Weights of a small transformer language model: 13.1M parameters, untied embeddings.
Each number is 128 + 32 x the weight over its row's rms, rounded and kept within 0 to 255. Layers, rows and columns count from 0. The size above them is the row's rms in percent of the matrix's.

# layer 5 MLP down (transposed), 704x256, rms 0.0503, rows 653-670, columns 128-255
size [ 98  97  97  97 103  97 100 102 102 103  97  97 101 100 103 103 100  99]
[[135 138 166 110 130  93 141 119 140 124 125 127  87 138 147  71 129 135  94 142  74 163 110 124 160 151 121 151  97 127 173 179  67 161 191  63 116 123 157 109 110 128 133 114 117 155 143 157  54  95 157 168 121 115 137 144 153 136  88 114  73 150 103  91 120 123 122 102  30 149 127 121 126  51  81 125  70 125 135 186 120 121 128 105 167 115  99  93 144 130  97  88 164 144 171 126 121 199 105 136 126 160 130 109 121 106  90 175 121  80 201 117 151 115 143 107 154 127  86 128 144 190 113 153 110 106  94 120]
 [179 128  76 170  87 120 166 138 102 149 166 156 117 107 130 146  99 141 153 179 140 111 182  52 153 142  98 135 140 127 145 146 151  96 152 133 113  82 135 144 156  59  97 150 119 141 156 120 136 145 120 111  67 136 141  97 113  88  68 145  81 131 131  22  59 138 170 166 130  82 109 125  85  91 135  90 123 138 151 177  72 132 186 161 114 180  98 105 137 142 147 114  91 118 115 138  93 146 143 102 116 188 128 128 124 168  65 108 134 128 121 122 160 136 160 121 159 119 139 139  86  56 178 199  80  99 196 164]
 [100  65  83 152 134 142 142 199 113 136 132 167 147 126 118 143 123 153 115 153 117 122  81 133 151  83  86 147  93 144  92 120 144 127 169 112  90 103  52  94 101 145  62 162  70 148 108 161 159 152 122 105 140 158  73 170 159 132 149 134 138 102 139 191 196  58 102 161 168 111 117 131 117 123 102 125 105 127 132 183 178 111  89 140 153 103  88 148 160 113 127 119  72 158 138  88  93 107  95 118 158 152 164 109 123  96 169  95 128 140 186 149 126  83 143 127 128 162 126 117 125  97 165 124  30 113 199 152]
 [189  94 164 119 164 144 161 149 190 107  97 150 179 137 122 153 117 118 178 174 149 214 152 144 116 116  81 162  77 169 103 108 140 149 163 144 156 166  69 110 112 143 160 147 132 152 131 152 147 171 108 113 138 143  96 110 181 132 109 180 177 136 109 156 133 144  89 125 146 151 131 179 216 104 133 137 174  76 150 160 142 125  88 148 163 120 142 201 184 139 188 143  81 123 113  69 161 127 130  99 129  92 162 160 126 132 142 132  62  88 143 163 101 146 180 166 126 151 160  79 120  80 145 115  74  88  65 141]
 [127 147  87 152 116 140 142 147 124 111  57 176 105 127 138 124  74  94  36 178 113 168 100  92 105 123 169 108 179 134 235 156  68 155 106 169  73 108 154 133 119  87 159 104  93 122  95 163 181 177 122 130  56 139  74 106 153 120 108  99 131 129 114 178  85 113 124 157 102 103 124 146 179 149 119 125 139 127 132 124 147 124 133 106 156 165  89  91 132 107 109 171 136 142 124 102  66 118 154 162 101 207 131 106  92 125 146 132 119 121  24  61 168 158 130 119 138 158  95  98 133 104 118 138 179 128  88  90]
 [107 132 136 133 146 134 221 141 114 121  89  97  92  81  94 144 114 104 126 109 112 196 155 106 120 153 107 133 108 133 111 134 136 133 145  37 161  99  76 197 113 118 121 143 187 109 116 141  86  72 122 178 110  98 142 141 151  89  91 142 157 100 169  96 128 148  95 164 165 138  47 167 166 106  88 131 199 116  93 110 154 103  84 133 131 113 128 112 190 112  91 171  98 115 101 137 116 146 136 179  96 109 165  95  94 138 138 208 107 136  95 188 143 128 124 108 182  65 177  91 151 132 133 170  91  96 158 146]
 [129 121 127 104 135 101  83 149 108 160 101  93  93 122  67 116 139 134  58  96 129  90 119 109 105 129 134  75 164  99 142 102  81 165 155 113 164 102 139 167 148 107 140 138 159 161 158 134 142 146 110  66 153 149 134 157 140 148 140  83 146 158 105 122 213 170 161  81  97 167 121 134 123 131 164 131 142  74 122 130 186 157 110 112 128  91  97 136  83 136  53 107 116  29 111 150  92 111 148 135  82 154 117 129 172 206 145 160 160 136 116 117 137 127 129 164 152  65 139 157 178 166 110 147 120 145 136  92]
 [106 129  82 102 148 172 131 107  80 146  90 179 159 120 126  87 162 148 133 161  86 152 169 118  63 155  94 115 140  81 145 170 138 126  90 164  92  98 104 168 158 134 124 152  95 137  70 106 128 139 102 136 106 141 164 156 135 103 156 142 120 178 122 108 144 126 131  85 116 151 147  90 102 136 164 187 102 100 140 121 114 154 108 135 121  30 154  93 109 132 183 142 118 125 175 136 160 156 119 157 151  81 117  99  91 146 135 128 122 165  77 113 140 103 120 188 156 130 149 109  99  62  99 116 131 142 120  86]
 [149 177 108 142 150 120 117 201 146 108 131 122 115 173  76 196 108 150 145 114  81 112 153 142 137  99 107 105 144 151 152 123 158 187 149 106  99 130 182  92 122 153 121 142  92 210 138 104 132 121 147 100 127 127  93 163 118 161 116 116 169 120 247 126 169 145 138 127 122 178 164 114 131  69 123 137  82 121 111 130 123 157 101 147 186 111 125 112  75 109 116 129 149 108  95 111 178 161 160 197 104  81  93 117 167 157 119 132 144 145 146 200 104 118 185 150 118 104 112  94 147 134  73 119 126  70 158  99]
 [135 210 137 137 115 123  95 110 147 171 129 127 111 140 140  91 125 121 116 142 160 175 127 167 111 103 119 146 170 124  75 139  77 136 132 189  96 137 100 115 157 118 159 120  83 162 139 219  98 180 141 134 140 120  17 124 140 113 131  97 171 149 158 104 106 105 104 123 135 101 205 103 170 121  96 116 148 100 135 205 149 148 160 137 149 136 100 195  85 182  89 127 135 117 151 151 143 166 117 136 178  67 132 171  93 148 143 159 128  89 111  96 158 108 131 101  83 148 122  91 110 149  91  97 119 102 170 113]
 [139 100 165 126 119 125 133 141 133 144 166 116 129 148  95  94 114 141 117 131  88 146 129 146 104 176 148 105 123 109 119 143 115 103 173 148 100 180 209 128 149 109 110 210 100 122 165 183 187 121 163 118 180 128 121 164 163 135 124  61 125  90 133 135 166 129 187 107  35 144 113 116 150 127 122  70 162 145  82 129 104 189 147 151 175 131  84 144 113 170  72 166 105 163 152 146 148 151 168 123 130  97 106 137  92 144  95 156 109 171 106 134  99 117 141  69 113 124 146 102  84 116 127 117 185 122 119  99]
 [158 222 134 121 228 132 108 123 162 133 142 133 161 119  87 185  90 120 219 111 131 135 113 158 142 179 146 154 108 112 171 115 154 123 147 141 145 162  60 100 123 132 163  99 161  89  96 167  84 123  67 102 134 149 115 162 115 169 117 136  61 130 136 116 185  80  99 192 123 116  89 110 101 137 133 109  87 146 132 136 125 132  95 116 101  92 170 176 127 149 109 143 144 139 129 189 100 119  60 150 124 131 120 160 174 157 111 106  95 140 132  88 137 114 185 198 158 112 181 163 143 133  89 124 113 137 105 103]
 [ 99 127 197 160  87 218  80 161  73 124 117 113 125 122 139 153 212 114 134  99 129 102 118  81 121 186 107  44 153 152 119 168 125 117 134 147  89 137 127 138  98 144 105 131 143 119 146  65 137  98 102 147 167  73 102 156 122 114 137 118 166 182 104 115 144 125 117 103 119 104 186  99  96 146 120 116 190 135  99 188 125 150 212  90 104  65 160 129 135 122  80 132 113 104 125 101 153 133 136 125 169 105 180 145 113 132 113 104 140 161 136 149 110  90  47  80 130 124 120 133  66 114 135 143 142 139 108  83]
 [154  90 105 163  51  92 164  93 129 126  58 164 169 174 126 131  66 140  94 139 121 105 138 135  87 129 155 107 110  75 119 135 115 141 118 162 156 107 149 155 166  94 117 194 134  88 139  88 126 101 154 151 122  76 121 123  87  92 140 156 137 124 142 139 137  83 182 154 125  92 122 164  83 211 152 145 102 176 142 116  84 105 169  91 120 123 140 158 116 115 147 129 173 111 144 167 145 249 185 157 154 113 135 107 156 102 125 100 110 138 107 147 139  99 127 147 140 170 150 165  99  93 144 173 142 118 143 126]
 [124 146 147 102 163 156 151  64  91 141 166 166 114 162 126 141 118 143 100  82 145 170 102 131 127 133 145 133 142 144  76  87 132 113 153 122 115 119 199 101 148 131 131  82 147 103 139 117 143 119 172  71 166 163 128  62  27  96 126 120 149 142 180  83  99 121 102 144  56 112 185 180 142 164 159  65  92 119 161  90  67 150  73  92 159  87 106 126 106 150 122 202  84 159 116 154 198 100  72 127 142  91 163 121 143  69 127  87 117  76 165  67 156 183 144 105 144  86 135  52 137 113 122 113 124 114  49 191]
 [ 99 192  98 102 182 102 148 176  93  95  96 114 133 129 178 158 116 178  68 113 140 124 138 130 128 145 131 176 115 142 146 167 144 137 110 190 136 158 136 147 110 170 137 106  80 151  94 124  89 105 125 162 121 144 112 131 127 128 179 146  85 141 149 156 130  74  73 108 149 136 132 145  78 126 135 110 124 178 152  93 160 135 134 117 139 131 166  21  95 109  81 221  85 143 149 128 124 131 117 127 146  58  94 195 175  76  92  97 163 133 134 168 122 102 175 100 122  79 112 151 134  89  69 177 159 119 158 140]
 [ 73 129  56 143  97 125 190 102 164 111 153 132 129 185 129 116  95 154 164 134  78 122 100  94 144  91 128 160 170 133 151 174  95 116  54  93 153 139 115 206  87 174 128 147  51  37 154 146  98  99 166 134 141 128 154 141  98 139 105  75 189 174 116  93 120 128 123 102 142 140  66 154 125 163 125  86 137 151 129  88 117 152 127 113 148 162  78  98 134 139  85 109 136 127 120 159  97 152 133  72 165 125 162 135  90 127 171 131 163 166 154  69 155 141 109  93  45 150 148 125 191 134  96 109 105 139 110  96]
 [118  78 138  94 142 117 109  89 122 142 144  91 150 149 123 110  68 120  83 140 192 145 159 121 124 126 117  86 121 118 122 123 119 106 132  87 144 184 106 112 125 149 158 142 137 115  77  88 155  90 132 107 130 124 116 110 127 113 124 160 125 122  79  81 142 162 139 109  68 149 110  67 126 120 179 149 176 140 155 160 182 121  87 131  83 120 162 122 121 115 139 147  92  67 142 156  79 109 143 133 166 117 125 153 153 116 182 129 106 132 145 140 137  68 154  92  59 129 148 117 230 136 146 126 148 141 111 154]]
# layer 5 MLP gate, 704x256, rms 0.0509, rows 654-671, columns 128-255
size [100  98  99 100  98 103  96 101  98  98  95  98  99 103 109 108 102  95]
[[102 127  96 141 125 133 162  72 162 182  73 150 115 173 157 164 136 121 125 127 124 200 109 114  76 109 145  78 115 136  84 118 119 108 171 131 152 177 145 123 123 192 138 127 114  61 173  44 184 121 127 135 171 122 137 170 121 121 147  78 141  88 106 172 113 104 125 154 100 201 179 190 159 158  96 104  99  86 126 113 164  78 110 172 105 127 103  89 131 110  88  90 147 182 175 110 149 106  96 103 104 163 111 126 132  96 132 137 121 127  99 145  96 131 104 186  98  98 143 123 159 162  32  95  91 123  97  92]
 [139 143  96 158 117  92 137 127 115  91 181 102 127  95 105 184 113  99  96 111 178 109 152  94 164 146 133 164  58 113 104 116 145 127 135 166 192 165  72 174 107 140  63  90 157  58 144 133 126  73 164 147 123  73 166 137 145 140 185 131  78  62 139 135 132 153 143 111 160 120 147  85 173  90 107 136 114 161 210 111 134 137 157  90 122 203 118 127  98  91 113  78 117  77 118 113 113  48 160  92 127 139 119  90 138 105 173 148  76 111 117 102 119  94 130 141 198 153 137 100 159 120  86 169 110 116 160  92]
 [122 118 135 135  75 144 144  79  88 134  99  82 131 115  99  68 173 183 120 117 112  78 114  96 171 110 119 147 182 137 104 147  94 122 138 155  99 174 139  92 133 145 104 148 135 135 144 125  92 211 109 122 166 108 100  75 102 207 127  91 144 147 154 127 128 167 132 178 144 150 131 109  94 120 105 146 175 114 120 151 189 148  78 167 111 108 118 151 173 103 109  76  93 114 119 130 167 111 155 115 129 123 145 146 122 172  99 197 103 108 129 147 142 143 127 114 163  85 157 128 136  82 149 157 127 156 132 154]
 [120 113 135  74 143 130  82 158 134 140 138 153 135 105 199  56  81 122 198 135 125 136 122 174  85 175 122  82 119 105 118 145 118 180  84 156 184 171 106  75 132 109 152 159 116 182 130 131 159 138 150 211 141 164 131 185 144 169 105 153 111 149 106  86 129 150 119 150 213 181 130  59 108 161  45 154 114  85 158 159  80  79 126 185 130  79 171 145 158 163 122 126 150 101 115 115 157 124 113  33 177 115 176 144 171 121  83 158  84 131  76 103 120 132  92 157 155 142 113 163 117 106 135 180 102  92 136 149]
 [135 112 165 159 124  78 138 145 149  78 156 122 138 103 163 110 154 175  80 109 162 160  98 114  99 130  97 107 110 140  73 176 114 152 135 117 144 176 111 180 103 138 179 111 149 130 133 165 141 151 114 116 130  91 140 152 183 114  94 101 102 120  76  87 149 163 163  94 166 191 124 102 103 132 188 142 146  85 139  43 146 184 160 116 119 115 128 138 171 107 108 151 209 138  91 112 120 115 100 162  45 135 173 150 152 133 108 140 120  92 118 157  94 174 100 110 105  96  70 151 114 160 121 139 150 173 150 148]
 [104 147 164 178 167  86 147 165 188 145 148 101 142  69 113  87  94  68 135 110 119 162 109 146 142 107 133 144 132 123 120 192 149 127  47 125 165 113 109 126 147 111 131 143 166  87 147 151  84 116 175 108 133 148 141 145  97 101  96  61 134 135  77 112 115 126 126  82 152 116 177 110 128 141 149 208 160 104 137  98  98 109 102 116 119 120 152 133 168  97 128 110 142 129  38 149 127 111  94 138  69 152  69 120  94 121 171 133 135 100 107 159  81 114  74 167 234 109 101 135 149 117 116 142 150 192 172 132]
 [126 125 152 119 163 152 117 105 204 156  95 130 128 130 154 123 167 171 131 187  87 150 114 128 123 129 112  72 179 129 132 153 112 131 151 143 156  94 112  78 132 165 160 133  82  86 110 165 157  97 162  87 125 123 175 128 177 158 159 153 150 110 119 103 114 118 194  90 178  90 133 169 135 189  84 103 148 135  98 130 162 153 134 115  62 120 131 192 101 140 168 142 147 141 150 117 151  82 174 142  95  97 106  97  72 170 144 165  63  85  92  90  75 161 120 189 145 121 171  82  67  98 132 107 152 154  84 138]
 [107  83 218 116  58 145  99  72  94 106  99 138 154 138 174 109  85 156 125 180 125 106 142 111 156 124 144 131  66  92  92 125  95 139 126 125 114 146 143  83 114 131 174 116 136  97 129 139 155 109 111 101 111 121 190 124 153 113 141 101 143 176  80 167 114  78  92 112 135 114 149 180  69 133 112 104 102  92 142 169 148 176 136 118 110 156 168 148 211 186 134  95  97 163 155 160 154 116  95  85 166 122 123 138  81 122 109 155  94 150  98 130 179 114 125  90 126 122 125 164 116  98 159 174 127 185 132  86]
 [ 79  99 173 108 106 157 147  57 172 129 143  80 118 150 145  68  89 138 132 106 162 170 155 104 162 149 135 111 209 154 123 123 152 126 106  77 100 151 132 103 162 180  72 139 189  96 162  50 127 111 156 189 137 137 124 167 157  90  49 143 129  80  89 140 143 120 124 150 155 171  88 139 212 130  89 172 202 164 105 144  86 130 160 109 105 185 123 139 166 111  80 104 182 148 135 156 146 177 126 117 108 119 137 188 107 187 135  81  96  92 152 163 110 128 158 155 125 102 150 123  94 143 139 182 137 125 116  86]
 [154 160 145 161  85  75 131 174 135 111 142 147 124 109 134 171 175 146 126 129 138 138 126 106 175 108 147 141 119  86 125 125  99  87 119 177 117 100 132  92 149 144 150  67  96 136 140  36 142 203 150 138  89  93 147  86 175 121 109  72 168 112 115  79  39 144 156 126 198 101 150 100  94 127 115 157 144 158 216 140 165 103  92 166 126 100 187 106 113  61 115 176 148 152  56 106 155 103  85 143 152 193 144 189  73 170 125 107  64 146 115 139 134 189 128  89 143 146 138 125 124 137  77  79  75 146 159 149]
 [121 169 151 171  79 156 110 143 154 130  97 158 121 152 143 124  93 117 106 100 139  86 120  78 107 130 108 147 116 109  64 191  78 145 107  76  70 128 124  98 107 102 121 126 124 171  95 143 124 130 119 176 102 166 114 128 119 120 108 118 109 133 104  90 113 112 155  48 136 145  49 113 102 143 159 131 105 131  94  66 164 126  77 122 155  89 108  94  95 124 173 100 103 120 205 157 134  80  83  80 136 120 150 105 146  69 142  77 171 107 118  99 100 147 155 112 101 170 152 183  97 105 166 134 137 121 176 146]
 [123 126 159 182 108 143 150  99 133 166 140 157  94  92  71 122  99 162 118 121  52 119 110  94 131 124 112 102 124 161 123 129 101 226 155 169 161 156 169  94 124  89 140 111 113 145  76 139 144  95 112 139 161  96 102 118 131 106  93 191 151 117 149 136 111 155  91 173 134 136 137 165 117 141  85 152 129 124 198  91 112 147 120 112  95  98 124 121 115 149 154 119 169 133 138 132 118  69 136 182 180 164 141 185 143 131 103  78  83 180 170 149  47 133 101 111 122 119 155 117 168  87  81 113 151  90 164 149]
 [ 57 146 118 184 123  98 138 132  74 119 131  97 164  88 161 123 153 137 154 133 177 144 161 121 131 113 103 127 123 118 102 119 137 138 156 100 141 106 147  98 134  67 117 117 145 159 176 105 141  74 109 146 148 114 180  62  95 110  46 107  84  98 111 120 120 107  99 162 133 124  50 117 153 125 127 123 123  83 178 141 119 147 147 161 101  48 150  87 159 114 126 162  93 185 129 151 108 147  91 124 120 176 201 151  87 165 203  85  99 117 119 144 114 120 113 117  97 146 117 120 104  70 115 136 180  96 155  82]
 [165 103 128 135 105 154 163 166 154 160  85 145 138 158 184 105  86 121 136 136 155 112 146  74  95 128 139 150 160  70 176 178  88  90 119 138  87  43 129 160 171 120 159 163  56 140  67 131 146 177 172 139 113 103 120 130  92 183 146 122 112 103 132 165 102 138 163 104 150 160 118 178 133 106 130 125 147 145 149 170  97 148 116 115 127  89 107 123 209  95 158 115 130 137 129 138 217 164 175 151  75  54  95 123 160  95 139 133 122 164  60 109 100 137 120 161 121 197 146 146 145 150  91 181 170 100 166 158]
 [138 115 118 142 170 146 142 126 140  96 106 132 173  92 133 149 144 111 107  69 150  90 144 169 123  89 150 178 150 167  86  18 118 168 140 178  87 115 168 189 156 142 125 132 121 117 113 143 121 161 166 116  76 190 106 145 141  82 184 115  91 112 102 145 125 171 153 151  80  77 138 137 118 102  75 155 169 137  81 167 117 133 141 144 141 127 105  98 120 122 132 144 102 142  83 105 182 124 127 166 112  75  93  96 129  46 115 111 194 108 126 168  68  95 179  84 152 154 103 153 115 146  67 125  86 119 105 177]
 [102 124  65 112 129 114 112 150 160 134 143 183  97 121  78 130 133 104 183 134 106 109 111 140 147 121 104 133 159 138  79 214 141  98 119  96 153 186 122 180 151  85 157 144 125 119 135 180 113 153 166 141 163 170 134  95  59 103 105 138 123 126 121 126  84 119  83 111 140 153 120 151 163 154 138 125 170 125 175  92 178 144 112 127 162 162 180 190 149 103 167 175  92 136 114 124 180 103 124 111 130  95 208  95  59 134 152 106 172 110 149 106 147 131  98 103 122 179 161 183 137 134 124 118  83 158 134 130]
 [141 139 114 141 153 188 146 112  85 146 224 112 173 162 157 168 198 144 157 106 132 123 170 108 144 138  87 155 158 123 131 146 104  99 141  95 182 139  84 143 141  78 142 156 135 114 110  93  94 195 163 156 169 141 172 183  93 136  68 132  87  99 157 112 143 138 128 102 101  99 135 213 114 193 145  80  76  99 139 110 166 127 120 139 146 156 143 183 149 138 143 141  95 114 105  94 115 112 115 144 126 118 137 128 123 116 112 132 114 171  84 112 112 123 165 115  79 148 126 103 145  80 183 146 181 130 102 163]
 [145 103 130 200  94 125 108  98 134  89 144 165 165 116 137 127 168 163  93  82 111  87  84 135 136  87 145 123 147 135 149 153 149  89 119 169 160 149 111 132 147 100 107 161 153 184 113  81 136 124 127 107 127 111 100 145 146  60 142 116 166  82  87 133 126 181 113  59 110 114 184 183 119 186 151 153 142  79 137 149 167  92 159 146 104 140 108 147 127 135 116 119  79 193 114  84 119  28 152 101 121 177 126 120 106 112 125  97 127  73 132 169 160 130 140 103 124  98  92 118 130 144 135 122 173 122 124 112]]
# layer 5 MLP up, 704x256, rms 0.0499, rows 654-671, columns 128-255
size [ 94  93  99  98  98  96 103  97  95 102  93 105 102 109 107 103  98  95]
[[196 129 123  83 105 126 154  95 132 108 120  77 106 155 118 175 165 156 143 132 105 101 175  56 132 128 155 106 133  99  89 117  91 107 150 115 127 108 167  61 147 131  90  92 139 104 160 133 122 170 109  95 104 122 164 144 123 142 180 126 141  84 128  79 104 176 157  81  80 146  91 194 110 191 140 168  95 214 149  93 180 105 105 150 163  98  60 183 124  85  89 131 167 110 133 173  96 112 126 114 121 157 163  96  99 110 120 149 182 179 104 124 133 211 149 153 113 132 167  81 163 107 122 132  79 124 101 101]
 [114 128 120 140  91 155 109 109 109 174 101 139  95 139  68 118 103 178  94 151  57 123 135 203 143 119 103  77 228 127 155 160  93  83  72 120 101 127 118 135 140  65 137 142 124 170 110 136 121 119 111 145 146 176  91 100 130 183  56 155 102 168 114 146 131 101 124 115  83 152 134 154  72 201 110 182 120 101 109 123 110 134 132 157  89 132 162 156 141 128 117 180  87 137 115 168 168 106 156 147 179 158 137  94 133 159 194 106  99 144  89 145 115 124  67 123 137 121 139 143 112  53 127 178 123 154 184 160]
 [103 144 153 148 111 167 131 116 111 179 173  89  92 115 118 115  56  59 119 106 152 121 154  73 137 129 179 187 112  93 100  91 156 169 135 173 132 122 146 143 110 196 146 153 136 177 175 102 150 104 152 105 133 111  76 144 148 131 107 119 129  88  60 154 181 145 129 183 121 125 150 109 150 167 144 124 149 156  65 127 128 152 182 159 102 107 113 157 133 114 104  84 173 108 138  94 134  90 124 105 140  90 107 111 135  91 158 134 149  97 130 148 167 147 108 121  82 135 121 165  52 159 136 163 179 115 123 172]
 [ 94 132 156 139 157 105  98 113 111 148 134  96  94 115  88 123 101  92  96 143 143 143 155  97 172 143 127 100 109  99 146 134 140  90 130 158 118 117 118 117 198  62 165 141 171 172 144 154 129 120 126 142 136 114 113 116 148 176 107 178 130 137 150 165 110 155  99  75 144 196  96  88 112 174 120 177 157 126 185 158 152 111 129 178  58 151 185 159 148  99  85  85 140 131  81 159 151  85  99 100 158  71 120 106 188 181  78 120 107 146  77 112 117 155  72 195 118 207  65 143 102 113 156 100 182 111 136  92]
 [149 179  58 206 143 140 159  87 113 222 126 145 122 153 173 185 123 183 166 180  93 148  82 171 112 107 143 143 189 155 141  83 144 151  90  91 127 119  76  85 169 121 150 133 146 174 162 140 120 157 129  81  84 185 132  83 128 122 148 129 147 124 159  61 181 115 125 146 127 137 137 149 140 235  80  77 158 136 129 185 114 102 135 135 125 168 116 196 152 123 168  71 106 154 167 111 108 129 100 115 124 126 129 161  76 131 155 105 146 136  98  98 159 137 154 140 135 135 158 140 147  89 130 178 150 165 109 119]
 [146  78 139 151 109 102  80 163  97 136 149 129 189 141 117  97 105  94 107  97 148  89 132 127  87 161 111 126 130 169 101 106 109 129 156  64 127  92 195 145 150 131  99 142 184 127 199 164  88 165  80  58 139 140 156 110 180 104  83  82 146 112 148  83 122 160 123 133 148 214 123 209 115 112 173 103 152 153 142 120  97 146 112 112 153  59 136  79 123  89 114  85 139  38 137 151 142  75 133 109 119 171 127 123 135 146 104 114 152 101  90  96 165 109 123 197 128  75 135 113 129  84 158 116 116  96 101 117]
 [135 123 168 183 133  95 107 131 116 101 174 129 151  61 112  76 146 240 151 110 145 126 141  94 147 132 133 158 161 131 194 184 109 128 132 103 132 185 112  84 119 111 179 163 135 159  84 100 118  92 124  69 117 133 172 158 133  59 111 118 106 144  66 127 103 200 134 102 169 155  94 156 127 136 170 144 145 101 176 111 115 155 141  95 151 115 143 151 198  93 127  69  89  89 144 111  71 178 166 173 101 159 122 161  85 129 120 116 152  79  83 172 130 145 102 167  97  64 151 143 106 157 114 114 117 148 176 121]
 [135 148 134 191  92 100 130 114  97 109 198  82 140 113 168 126 132 156 158 127 126 133 197  72 107 159  56  98 212  83 141 157 125 118 112 115 126 154 158 112 139 116 110 106 218  72 131  89 105  81 115  68 107 109 168 124 106 116 140 116 173 125  96  70 120  97 107 148 147 128 156 145 137 130 181 158  86 115 174 144  94 122 176 136 177 162 119 135 155  85 161 158 122 137 132 133 109  88  75 184 197 143 173 217 132 138 116 166 148 211 163 191 113 124 147 139 132 129 131 106  69 137 133 184 136 162 181 140]
 [107 145 127  67 118 159 123 120 111 104  67 156 110 205 121  58 108 167 172 158 216 163 111 127 109 155 130 126 189 139 103  84 125 127 101 110 124 149 118 131 115 100 115 152 130 108 118 105 132 175  96 157 170 159  98 138 108 114  64 137 159 154 135 123 116 144 147 141 150 176 128  74 132 173 128 106 147 128 107  81 129  62 164 130  87  96  81 128 134  77 142 114 163 126 180 189 116 160 169 147 165 124 129 149 186 133 127 156 111 131 172  87 139 134 136 140 110 103 172 137 147 118 130 130 136 117 132  37]
 [106  73 207 155 157 118 141 159 104 101 156 129 143 101 121 103 120 158 109  96 108 123 137  96 106 129 150 106 148 102 138 140 132 112  78 116 205 134 144 137  94 158 108 135 118 156 120 138 137 143 138 166 159  69 102 140 106 110 152  91 117 163  79  71 118 152 174 130  99 156 180 173 118 114 100 134 124 185 124 154  97 123 109 109 181 137 150 119  60 103  78  89 107 160 106  90  86 120 109 107 134 131 105 146  99 130 150 107 135 144  70 130 175 165 104 110  98  74 155 103 108 121  93 133 119 149 133 174]
 [100 119 174 142 148 118 134 159 215 146 173 144 171 186 130 157 189 125 149 172 122 124 164  91 107 120 112 167  85 127 116 131 125 158 161 131 128 139 119 135 129 158 168 117 149 135 153 133 133 152  67 116 132 136  98 136 174 143 121 172  95 122  71 127 136 100 122 109 127 149 132 146 114  98 149 130  82 178  22  83  85  85 121 195 157  91 140  89  90 129 124 129 166  72 232 128 141  86  74  77 168 134 146  94 141 132  71 119 155 130 125  89 113 169 157 146 135 130 136 138 152 131 152 122  98 147 133  65]
 [153  58  89 104 161 141 150 148  99  90 104  97 124 147 115 149 108 109 106  85 118 148 139 105 100 158 106  87  80  91 153 193 105 109  67 114 121 128  84 115  86 169 109 123 119 158 141 143 141  91  98 122 133 151 113 106 156 124 169 119  98 166 127 147 120 165 142 130  73 152  86 111 105  75 177  96 159 128 161 135 146 122 124 200 126 201 161 146 141 120  87 123 162  74 156 118  99 119 145 102 132 123  93  87 124  66 121 119 175  73 125  53 185 127 110  51 136  61  70 126 146  91 114  58 137 141 125 120]
 [ 70 143 103 126 131 136 166 169 194 181 124  99 114 134  85 130 112 110  73 149 147 113 135 129 161  99 126 109 102  93  92 155 171 129 110 159 158  87  97 129 125 120 102 137 191 132 162 127 103 114 190 132 115  79 136  92 181 124 116 157 122 107 157 138 118  87  94 103 175  85  79 103 107 172 186 104 155 198  97  84 141  83 175  83 146  68 127 150  81 151 133  75 176 122 153  83 119 158 182 153 107 150 126  83 109 147 124 110 140 204 106 157 107 146 115 122 118 165 136 115 100 100 152 161 158 155 122 199]
 [187 141 115  96 127 135  95 207 118 123 120 135 143 140 105  58 109 128  86  88 126 114 127  85 124  97 174 138  86 150 101 142 192 129 117 157 153 170 106 124 124 160 115 104 174 102 132 187 102  97  88 125 138 154 139 132 127 133 123 138 111  54 139 169 167 111  68 165  52 135 111 131 147 159 169 143 131  77 127 102 147 115 179  86 141 135 126 128 127 154  96 196 125  94 165  76 167 219  96 108 189  84 120 142 124 106 135 120  90 107 190 114 114 152 186 182 135  73 128  74 104 110 127 176  94 116 148 203]
 [104 167 134 108 162  84 157 124 120 136 181 159  99 114  99 185 101 124 174 129 153 129 103 122 119 118  87  95  96 179 138  95 143  44 144  17 120  90 127 138 181  99 145 135 162 100  99  86 174 136 125 109 114 109 154 117 155 160  95 120  63 136 141  94 121 161 105 175 104 131  88 148 124 132  90  98 136  75 141 117 104  88 117 142 186 115 117 135 102  84 144 133  90  85 121 135 151 114 131 184  81 118  89  69 140 110 138 134  96 101 121 119 124 120  82 100 128 100 104 171  98 164 120  96 100 139  82 105]
 [145 107 118 139  78 162  84 132 171 135  89 103 150 135 189 106 135  93 106 107 132  65  72 142 124  97  81 186 143 178 200  98 151  96 131 126 124 100 107 107 151 184 115 190 162 103 189 125 114 110 102 134 119 131 125 202 154 157 184 110 125 145 160  90 134  84 131 139  85 117 159  96  82 160 137 154  92 136 158 149  79  85 117  83 142 144 125  88 161 121 122  71  53 180 151 115 176  97 141 153 148 164 170 132 138  85 167 166 167 158 134 119 141 143  89 101 110 116  90 118 191 121 172 125 162 150 182  86]
 [130  66  68 136  73  97 135 128 155  82 175 134  76 146 174 104  88  94 103 104 133 105 168  98 121 152 162 126 113 108 121 152 185 121 196 116 102 101 119 157 152 120 158  94 103 129 173 156 116  67 161 151  93 165 103 120 107 110 157  62  95 125  99  77 148 153 195 162 119 127 147 128 129 120 150 149  72 178 114 186 147 118 170 147 101  72 169 119 149 175 198 141 139 148 106 106 118 111  88 101 135  72 114  68 169 129 146  54 133  88 156 129 146 164 124 166 113 147  76 126 146 128 105 117 143 140 115 116]
 [165 147 109  84 110 154 166 135 124  94  97 136 128 130 105 154 185 119 147 196 148 147 119 122 210 168  82 138 124 153  77 129  98 196 165  14 134 147 103 113 144 156 126 119 123  86 136 131  80 103 128 121 108 144 105 124 120 119 124 125 117 141 124 116 149 111  89 200 112 121  86 148  87 143 129 138 117 101 148 126 176  83  93 138 122 117 152 113 134 138 187 176  55 180 183 184 150 100 112 154  95 142 106 128 149 109  81 144 144 171 151 127 138 102 141 154 189  96 127 144 141 164 120 115 114 125 116  97]]